config = dict(
    vocab_size=2009,
    activation='squared_relu',
    norm_place='pre',
    qk_norm=True,
    init_std_o=0.0,
    init_std_down=0.0,
    optimizer='adam_atan2',
    warmup_steps=471,
    schedule='wsd',
    decay_shape='linear',
    final_lr_fraction=0.0,
    doc_mask=True,
)
Each number is 128 + 32 x the weight over its row's rms, rounded and kept within 0 to 255. Layers, rows and columns count from 0. Numbers have three digits each. The size before them is the row's rms in percent of the matrix's.

# layer 7 MLP up, 512x128, rms 0.167, rows 225-274, columns 0-63
132:166155124153101137127200113182149101194163129113106050153048160086110110122133097095165092163154122128110146094109189091134116131167102044119094100063153135103141088156158130100124155088136076
032:155147136148109112085115114141139121108130142075085131136140086164114168142125143123098138114110176128073105102057109131049075080163129077185138117122124100150103108091115077103163206132148104
039:126165149175143135089158139124141143157127174120119103101138071136143156068083120113109123137137122123103129136055145101205111095171155066128106130089069104104088096074123108148181144108148104
112:136146076125161123124166158123089193136097142130082111150154051159134120117129099185149088108129164159082112161139175090123071061141158107189106151133183115126123103134197113184153089108190093
113:104137116176146090105130152134080151129132133131126087048108059099065078059116094111120092129160096072120082140116118128093068134090104092125122188090134091134145097059166095129139163121120073
037:142163145130092116110082128136092140120141182093095124146093116167124124087143097101119128122109123165116080128065143169054091081185196071189076157084113123155106122065144089134169166137177070
099:101106145129158140135121157133123084151162125077100099122153097096155150109105111150101180139053125104104105061123161120125144087125146053105148166127133131142107067154136101107152133133167152
142:169129140158123149147089094106119103165119100156136105062130137146126134069075119139126144104128119116059114145095129178067091155144114131098160164081148150152126119126142135110159154083164161
100:155134187190136063097156125085110149123110113159148154078147142140160159136136095083126153132125098163101100107088068119093133139119136140123121110099133121182152105066165116180186082127115173
124:127171176135113156090091066177122142154125177139133122126160091138104137094112109110116151110094152110125099119104127153100122137157168110176128166125141131156131134139151137123147110157088155
125:088104154134065123186079154186195120172119174121128151127156115124134146095151131152107144128116183196119077097089117113098144129091101105131135126152140146163118157116198095127200177144121082
110:187143146106148099118164103195066127185197189129142091078074147156125140140144168146051087174131170136144129056109144072104077134109167128130172130090128065123096142145115098104144137147154153
042:109193131114107085107131097135145121144144167128163141135111098209137153131101098083136165071153137151137078176105129121080066110167131106135124155128075074170092104084112102127124105125155072
121:132075117121127084129105062183115176159093128155123104130143136091170167099052135098109103152123113072154117120129134169139144105172113086147128195112112110126155063089108102147117188081111161
123:129185157121181121116180121164138125040073178127148093117136125151172124088188093168115178115072210150140177061116143112111136100103198092104110110150133151156074135136077113166127162122160092
064:162101188139151111121106075138113130101079136060052119090081119138156112148045114121094152126134071146101121094098063139124145101169130070108073120108144139139099154112106144098124136150155151
130:135181097134125138095130123161106109086113166057116103151058150164145089110110124153144081127153182162125111120125115118107116117158171068082137156095176118168161151150152097147187199172095122
112:132120192159169201087119109131092171138128118111164131166101120113116096113081170095144158155135145095122185121126155100132082102119123122114116178141075085126155025103129108135156185142144113
041:149150147176129111101125137168128151177143168117107115098076146166102130076092135089098143140124154131147153067071076176102061097156185109165093121109109058153118079128082109123159160083164091
036:132117168182115109088157100145143164105096138084095104105132089160118165126083079067076095091105122137101135143065089158054094096153151072165082141113130099173120095105117068101153111066189085
149:066131123135151169109143126171110155150145154082150094170060078163138138133144112144068094135114123132185125144129102091117102135162115119149185111140087101149107136095119111156133111146116095
132:141157156135078128196089091123095102169132126132119139050122151167075134132130050127064172146087146058111073127090128103126157129157199120138069174104153094140112134137127157146185077170112057
031:209149151151083134084146122155119172180126188113096099112116088175124118086080122098113162125136144148133148162102115114065076097150116036183118142120099114147132099121091119119139177117165102
143:189139140121068066165149098075126152153147198159149140049157108116116145089116106071120086119160150129127069134100121158115148087144113088168140155077140133095121137147168145114133076117135134
063:163125117160093108139114126126123163158102138131105103114139127174125123100117100110113119116160159119150133167107000172093111110154134093135096169119137110138121116107127118128131129123145104
106:121119105129081076121115144081127128089170133139074135118150059095078090091175148154122116119099089133098085127099109124120132107123129090096099166124091142096133144094101110114116156081172085
122:110120134107146076143104085091153085169125150126110129148141129119100146086132079120179136100104135169183160110111131168099122131113117124170085110133085124137183080167150137160152071163145129
033:152144153158099169105124102089128125160153185103089126098115063192117138046098102093104107121127156164133135110077077119101065094108158123146113131109133077140119101091125109114179136112154095
036:140162127178130150079171073133107166123121201105090089136122090143150116090122111115137113123125168113129115089053133158069101078143125108133055135097164127169075109119086095105121153112167106
122:142109154201136135158111093113082093091063129103102152128081095182088182145118140077126148116166171112142191108122110132135075105128097131117080108126158109142179080126118063134104116080133100
039:155195162162155135113142143139075108148116154091114095106114133133068131083113130146131106088096157173106120130061122093080075083194109081163104133105101128108147094086125104118155138124181082
030:174137148184091103079177143135126137142123148062116141121149119152132110086129088094130145104144119158106162160042131119072081065153142042108135132098145067120107099108136110109148172066156052
033:172130150182088156079162102141126134136094141125095086131141108163107143104105107127098142095109127121113085110070146110060124072116162051122103140125099117185131109092097117112125163079119082
032:143165192164147137107147106164119123107135177105129094112102078186096131078132067106142105139142166143081156077069128104076132080155111095150083135095069091130133090081109118140177138111170106
133:155148185182133106151127145075114162187065137067123028132094156157081102069105124159161146147100126121119119148103086150062096111092137119153124104119123085101145137047147131118135164154123142
116:167152095132164078149141125184164120134167148120138096151156119120126124086077078131121141147126156073146098076095132162119106136076110129137101176066165143172089099126098064166172166111096148
032:129129162202123090065118135166107138148161184073130111089113084176129130085077119106146140104169166114083131101068107180092133069125152094133132151111137088194102064100099131108175106096177074
034:152149146223084146082176100152106137149116154132127113151123090177154135085135145080116093112112132147095120129067113114089081094153147078146137128101127123157105086091094100109163139130140079
122:115165142133103098175147131193137111121060116129158125147084136143139052114090130111166161129095147104061092067111064108113127114154103124182151089129231119128070073148145131120136148133127107
101:181117170187150178081136138164074127141084104158118151132140150219120131136071086157114141141187128123147128104097170193169105135109094104083096127100112118172140169132107076125120145149116137
038:147144140176105123069141118149161169143130138106113117120120105202151131061127123090140137119150158095083120089069105105121121079125142059134106096100129099101107084107144133118142195111171083
102:160101144129123143094106150116165213165112104128156119064117132122081108082134137079113132062217111096112180149103162154102060085098141130137090118195136149131143089062164132091074102105202109
031:153166129164087144118132127139109139161168162107108097083137125155113147073128125099099103122151161112078089169079123161109133087131109094135137126059155088155098141082129118119171146144164065
052:126136143162112119100144133133140122133126167102108120112131098172110127098118142128111123096136156130088139132060103146060109104151150103134116119097106114154110093100136112097162125121152108
160:122169155097116168173121124173163149144109121143126093101101174115109089115141106150153118118100161097158132111102061143106109117081151044182107096081082122080119136157129107145202174076142079
116:118113134160091172133102112072100105113136140053088150085149074132096178059088098100147176090124154114128131136116168154096122111150134093145121107164148183090168132071127146118158109101105109
041:109143157186090098075118144141116134103135174097106101099104096191136145081085096099104094125115184150103119110083153107036096043148142087120075146091102145149114095082123119129152140104062100
128:097141126103160142120209129130073191145114134073128102143147113130094115060165106141124164144071181126152138092111117119103129121110122124157133115104134107112043163066094146123109169129147094
033:161136146158111134100135110160111168120114166103109093124119092147127149074087087083133157115120139162063109093094106120113089064114170090090126080106108102134097098087158070154173120126164065
143:088087182140108113161152185121155172129165156141128145076098140142098108099086079139165161122137116153069110133076063144085136111137149118139072132098143122105076114142182131133197140146110096
# layer 7 MLP down (transposed), 512x128, rms 0.231, rows 225-274, columns 0-63
088:141087139128181080079088131089075128122096111144086139180070119111155062142169173104178066124169151109121121089123132121168159177140186139141087106144139123137148155141085098057167172123128125
016:102089141133074184150159092126231132130156174100154085115118164102138124219102178167130158132165127097152124127135122098181132159101093134113161123129109069111102096157083116142132115119117092
020:103208126133155105080108155135126197112166096081125083134131117184109065090120146149148120094107156088139198111172089180104095127114118131124103128127104129128151152117142141154069137098118195
083:085116129154117152154168224131088082087083080140136118119096143121135106160143135099110110087128111102136087089164108131157098151147138186162177128155126147111155133070167147142147147117096135
081:087179178151097105139141112152160125097122158096163135107167137160144147148153101117172182151090135117146152074095087130129113072135107129096095134101093181114112133113105112147142150131163101
023:159079062153074106145186115068153133129180084127159097122134174119104181101132129147124091165168085063171201151101146171090095175122173148147106100159107199088104149127103119111125064146134147
067:107145149088181187120122155163148133171116121121173083064140069175180157106103118124072131137158136129083095142140147130157151065175118186162134156102164150075163126152123062122089152145171185
094:096105162140100213100117132091164127172159115130113112081137132058105152138159101155123113094135122153125156167093147114090102135107106112158104123079108121165169129148219158130093100152121169
065:039190145175088139050107128102207098154142120114185143069086113134124138099132165111158126147105097097119110107106092106142160121181139127173137075077095151175174117176166123186177152121123140
086:155144133080141105164130133103129176152189153122143153170209144175139133061137164076127137140143078171124165134143132060097089128099162106135131171132144152123152121091143145133058129127093152
082:126118146175120180148113129094132143166102102156143116122128097143139169188127122088174079153091079131073066156148095150156105123089165148104176109135039163153128078145102086004115179148123110
072:146180098164121137138124162090170094099147150161113159149123122119157121114157145096106099135187194130161143132163106142183055094128175130136114123103163131160183116197109138121109165102099197
034:124162107115110126163130106072131150092104129184112119119134108131138100114101123167129122123138149091162153174131143142143158143099114137115127149166117133079094144149150154118093187115117079
086:164093124096145111086124152122156100134160081152108106133172071155152114130117137099141121134083163167170082131179118140218165127145108145155152126161125112052158086121107115130139141089126115
087:137165085164127099105135112131166066090078109147135098109157147135177104158122187111110173110172109159132107132098111101142090121154113107148107039113127116125121123107147154161133112076109136
044:124121129124099174120080135179118167103109114111141137140114047049102095145148174110096059148091128131140147125166162123197078116135152155143114147079125101101150107134197067114113116064078099
089:131117132157118151106146127104086183108117138128128100143216142129140156157156086121162089119108099131172140117147198175153108142119159164150110072172105199083189105143147147058114120134095125
082:089055164138154152127143105079114124093113171086125113149151146137090096103162204160116065108075133167120155148147105093182142117116111099181151114099153156135085109150142162120155172174151158
492:087123122165145151129116090079172131149148167169149074140148101085135153102186114185099102115170088116148099131104141115046134128130109117142129085149134147143141128155197168125129183154109110
021:089174199173096167082048145136177112113115103176129155143099132119163123114115098094078143083115121111154143158127139115162182126146099090117113088068136157145182168159136163115137156058138135
093:128081058157100152162123194106101101042073127173120087146163143148189098200089166103132081173135128163096125104157181116126183108107107121130148161079155152122144142141162114111147100118147112
083:103122115133119134063071211155127174180099121113085075226075126143153112120115133164109127143148144174123093113155141076123089135066135099157202142100085160112141137153140125138127177053146175
053:126138128128125103140119129141129127115130125119132122145106133133145132133148110137146119135132128121127113131144117133128160143114125126129130000144121124146138121142129145200119131112122255
098:138106124135144110189108168133095131102182101106098112156198118132152112075086079123043153190103095142204191096087155088038151142163114127155204135104091141141161149147125125140148137150081078
068:142140128124099136151140137122230132124122121128138123130133143125148126107116137125121143111125134137135125140111118134115136122136125122127113119097119143140133106127129137255138156129128136
085:129147093065144054129083129095150114133135129100133126132139154118087127177161204123182112120119091153148132138194108106180118119126095197137122133138114164116150117114143104096141084099140125
081:122142177078120106072167140130137125161109123160116087127116072151125171126118098120186204101168156137110132082131098193136093164094134166106175159098132104197092153142123159142136129176095172
030:129125150138124161141106142169087128104117108149109132122153178151087129100108130152081142117116106118166111136153140130139115124179092134120111157142053117131099123163175080143129117167135145
026:137150118207140167121114115135115123117083106121146110130110129113198131107111139108104138138126096174117099100125103119126133174151109102091152106103102127109156000153105157112121195100117101
077:080142163113096092114069178114100159093149086067057088101113129145148118114100104138171130100071127102088115119097153063111083164112058168141124168187129143142107096153108139048146151122127084
032:154150155170122126155118199128124123158137133105155093131169145125140178060094091134090128114158124106122115135119153162114148150088128110114133100087122114097134156082147155137150143106139153
043:124100122148134108000127120121119144132140126134151129122129133217156122124114128147106139133135110110146134136145145135135128125113137215155057145126144116126120110120138114142131117124133142
019:155135110157137111178106124119088161185107140167111128099135108178155070090104057141069123170109143115156133111131143194121122112086106120113117068135154138131159084108118106125142140091144107
019:166128147150121101131153131150133139111174185189128124081073144085097157124134077119110145162164138060112149128132084117123152083138165127123141183138114193109155161157116145165149140161070123
093:125137157169184123167139206145154124058186112189174095019153139107120091085126133108079152084126105118136167148034089170045109120159124130139080134119146147106120092121115118175164131116180113
079:074080142113113154099123102107125133157126138182045138085125155065095122199143199117129129105153120153136192123192168140189157111107160071106077167119111104078124080101176190082120078178152107
296:085126107123128114152130129165124131130068131129130130162195127000127147146128128128126128129120133080129129154116111024207127159255129144118130100104168127093197129137114157111140130184125218
017:104147122170108160127079160106153090108112139150098135086166121092104076116137133174159153162101093203146131156102135140146152139101083169111098092120136152127153199191093171158127138105172145
078:107088150073129154101136144144149143147134142114103101120180073157111134118157161054114104110150073116135158116108170146166149119097135092148098091162114169112101155130169069139157125178199174
069:111143134105172150106101156113082074138138120077130150103103120135166104108090110123140079137090119144130143203121177146081156111091119131090139197131151164104161120144110123072212145175121104
029:108107122082109140177130076083102131132180124127139126120132080103117175094118084112101077114097190082138171165112160132166107093075135147099098100194193153062199037102163140064146095127125195
070:185106074107086141136168087162096103151129091126135158109136165118124122088103171145110094171141205170136189118088080110095102160181116064200097150160150133120089111098082175105151122097091123
016:188098151097167094150134134120159096117142118122092093107140221104136117090113138152125112124176114144106098118143163073140245122118089154129148158117164136161156080161226121139167179134162151
361:126039108126128123129127130127126145129127159129255131140142074078123122126125142130129114127131128128099149128225130122148132131110127122128093110130127173129092128203137126129126130234126099
100:084146106076137195118140061096104139085143061086151143118100130146120077102180160146086107134119088137113121142052116124173148135100140158159177042095140167116119141129119174103148161142121151
072:098139097136185143046173171122166095109102130137175155152141175176115112150135135116073144078097107150153121132069126150128149087150093093119067028138135106114127140138066107122133108194119204
269:126125127127120124134134133127131130125141132120124128125091129127126124130128122128129117131128121130127127132211128130000126128123130255123234127129131111128122128131251129126128217130184133
085:116100111164068146107150113086084130093081153064183132153150162113108135140133166147170101118148143068159173111113157151150134119107093110156111117084115127085078096171144149107138138098127167
017:145139146165105155090127102079118094102140055121144168178105112115159206151177111165115121174092151142142115176134131113135148181105214133076139137104121101117074155140138119138093148124061089
099:099152149114125177138147129119121200093136087126169159134073169132131074124109149117108153140092099194139132145020151126089152079134106161139237105130148148125117134120118127126128200127122152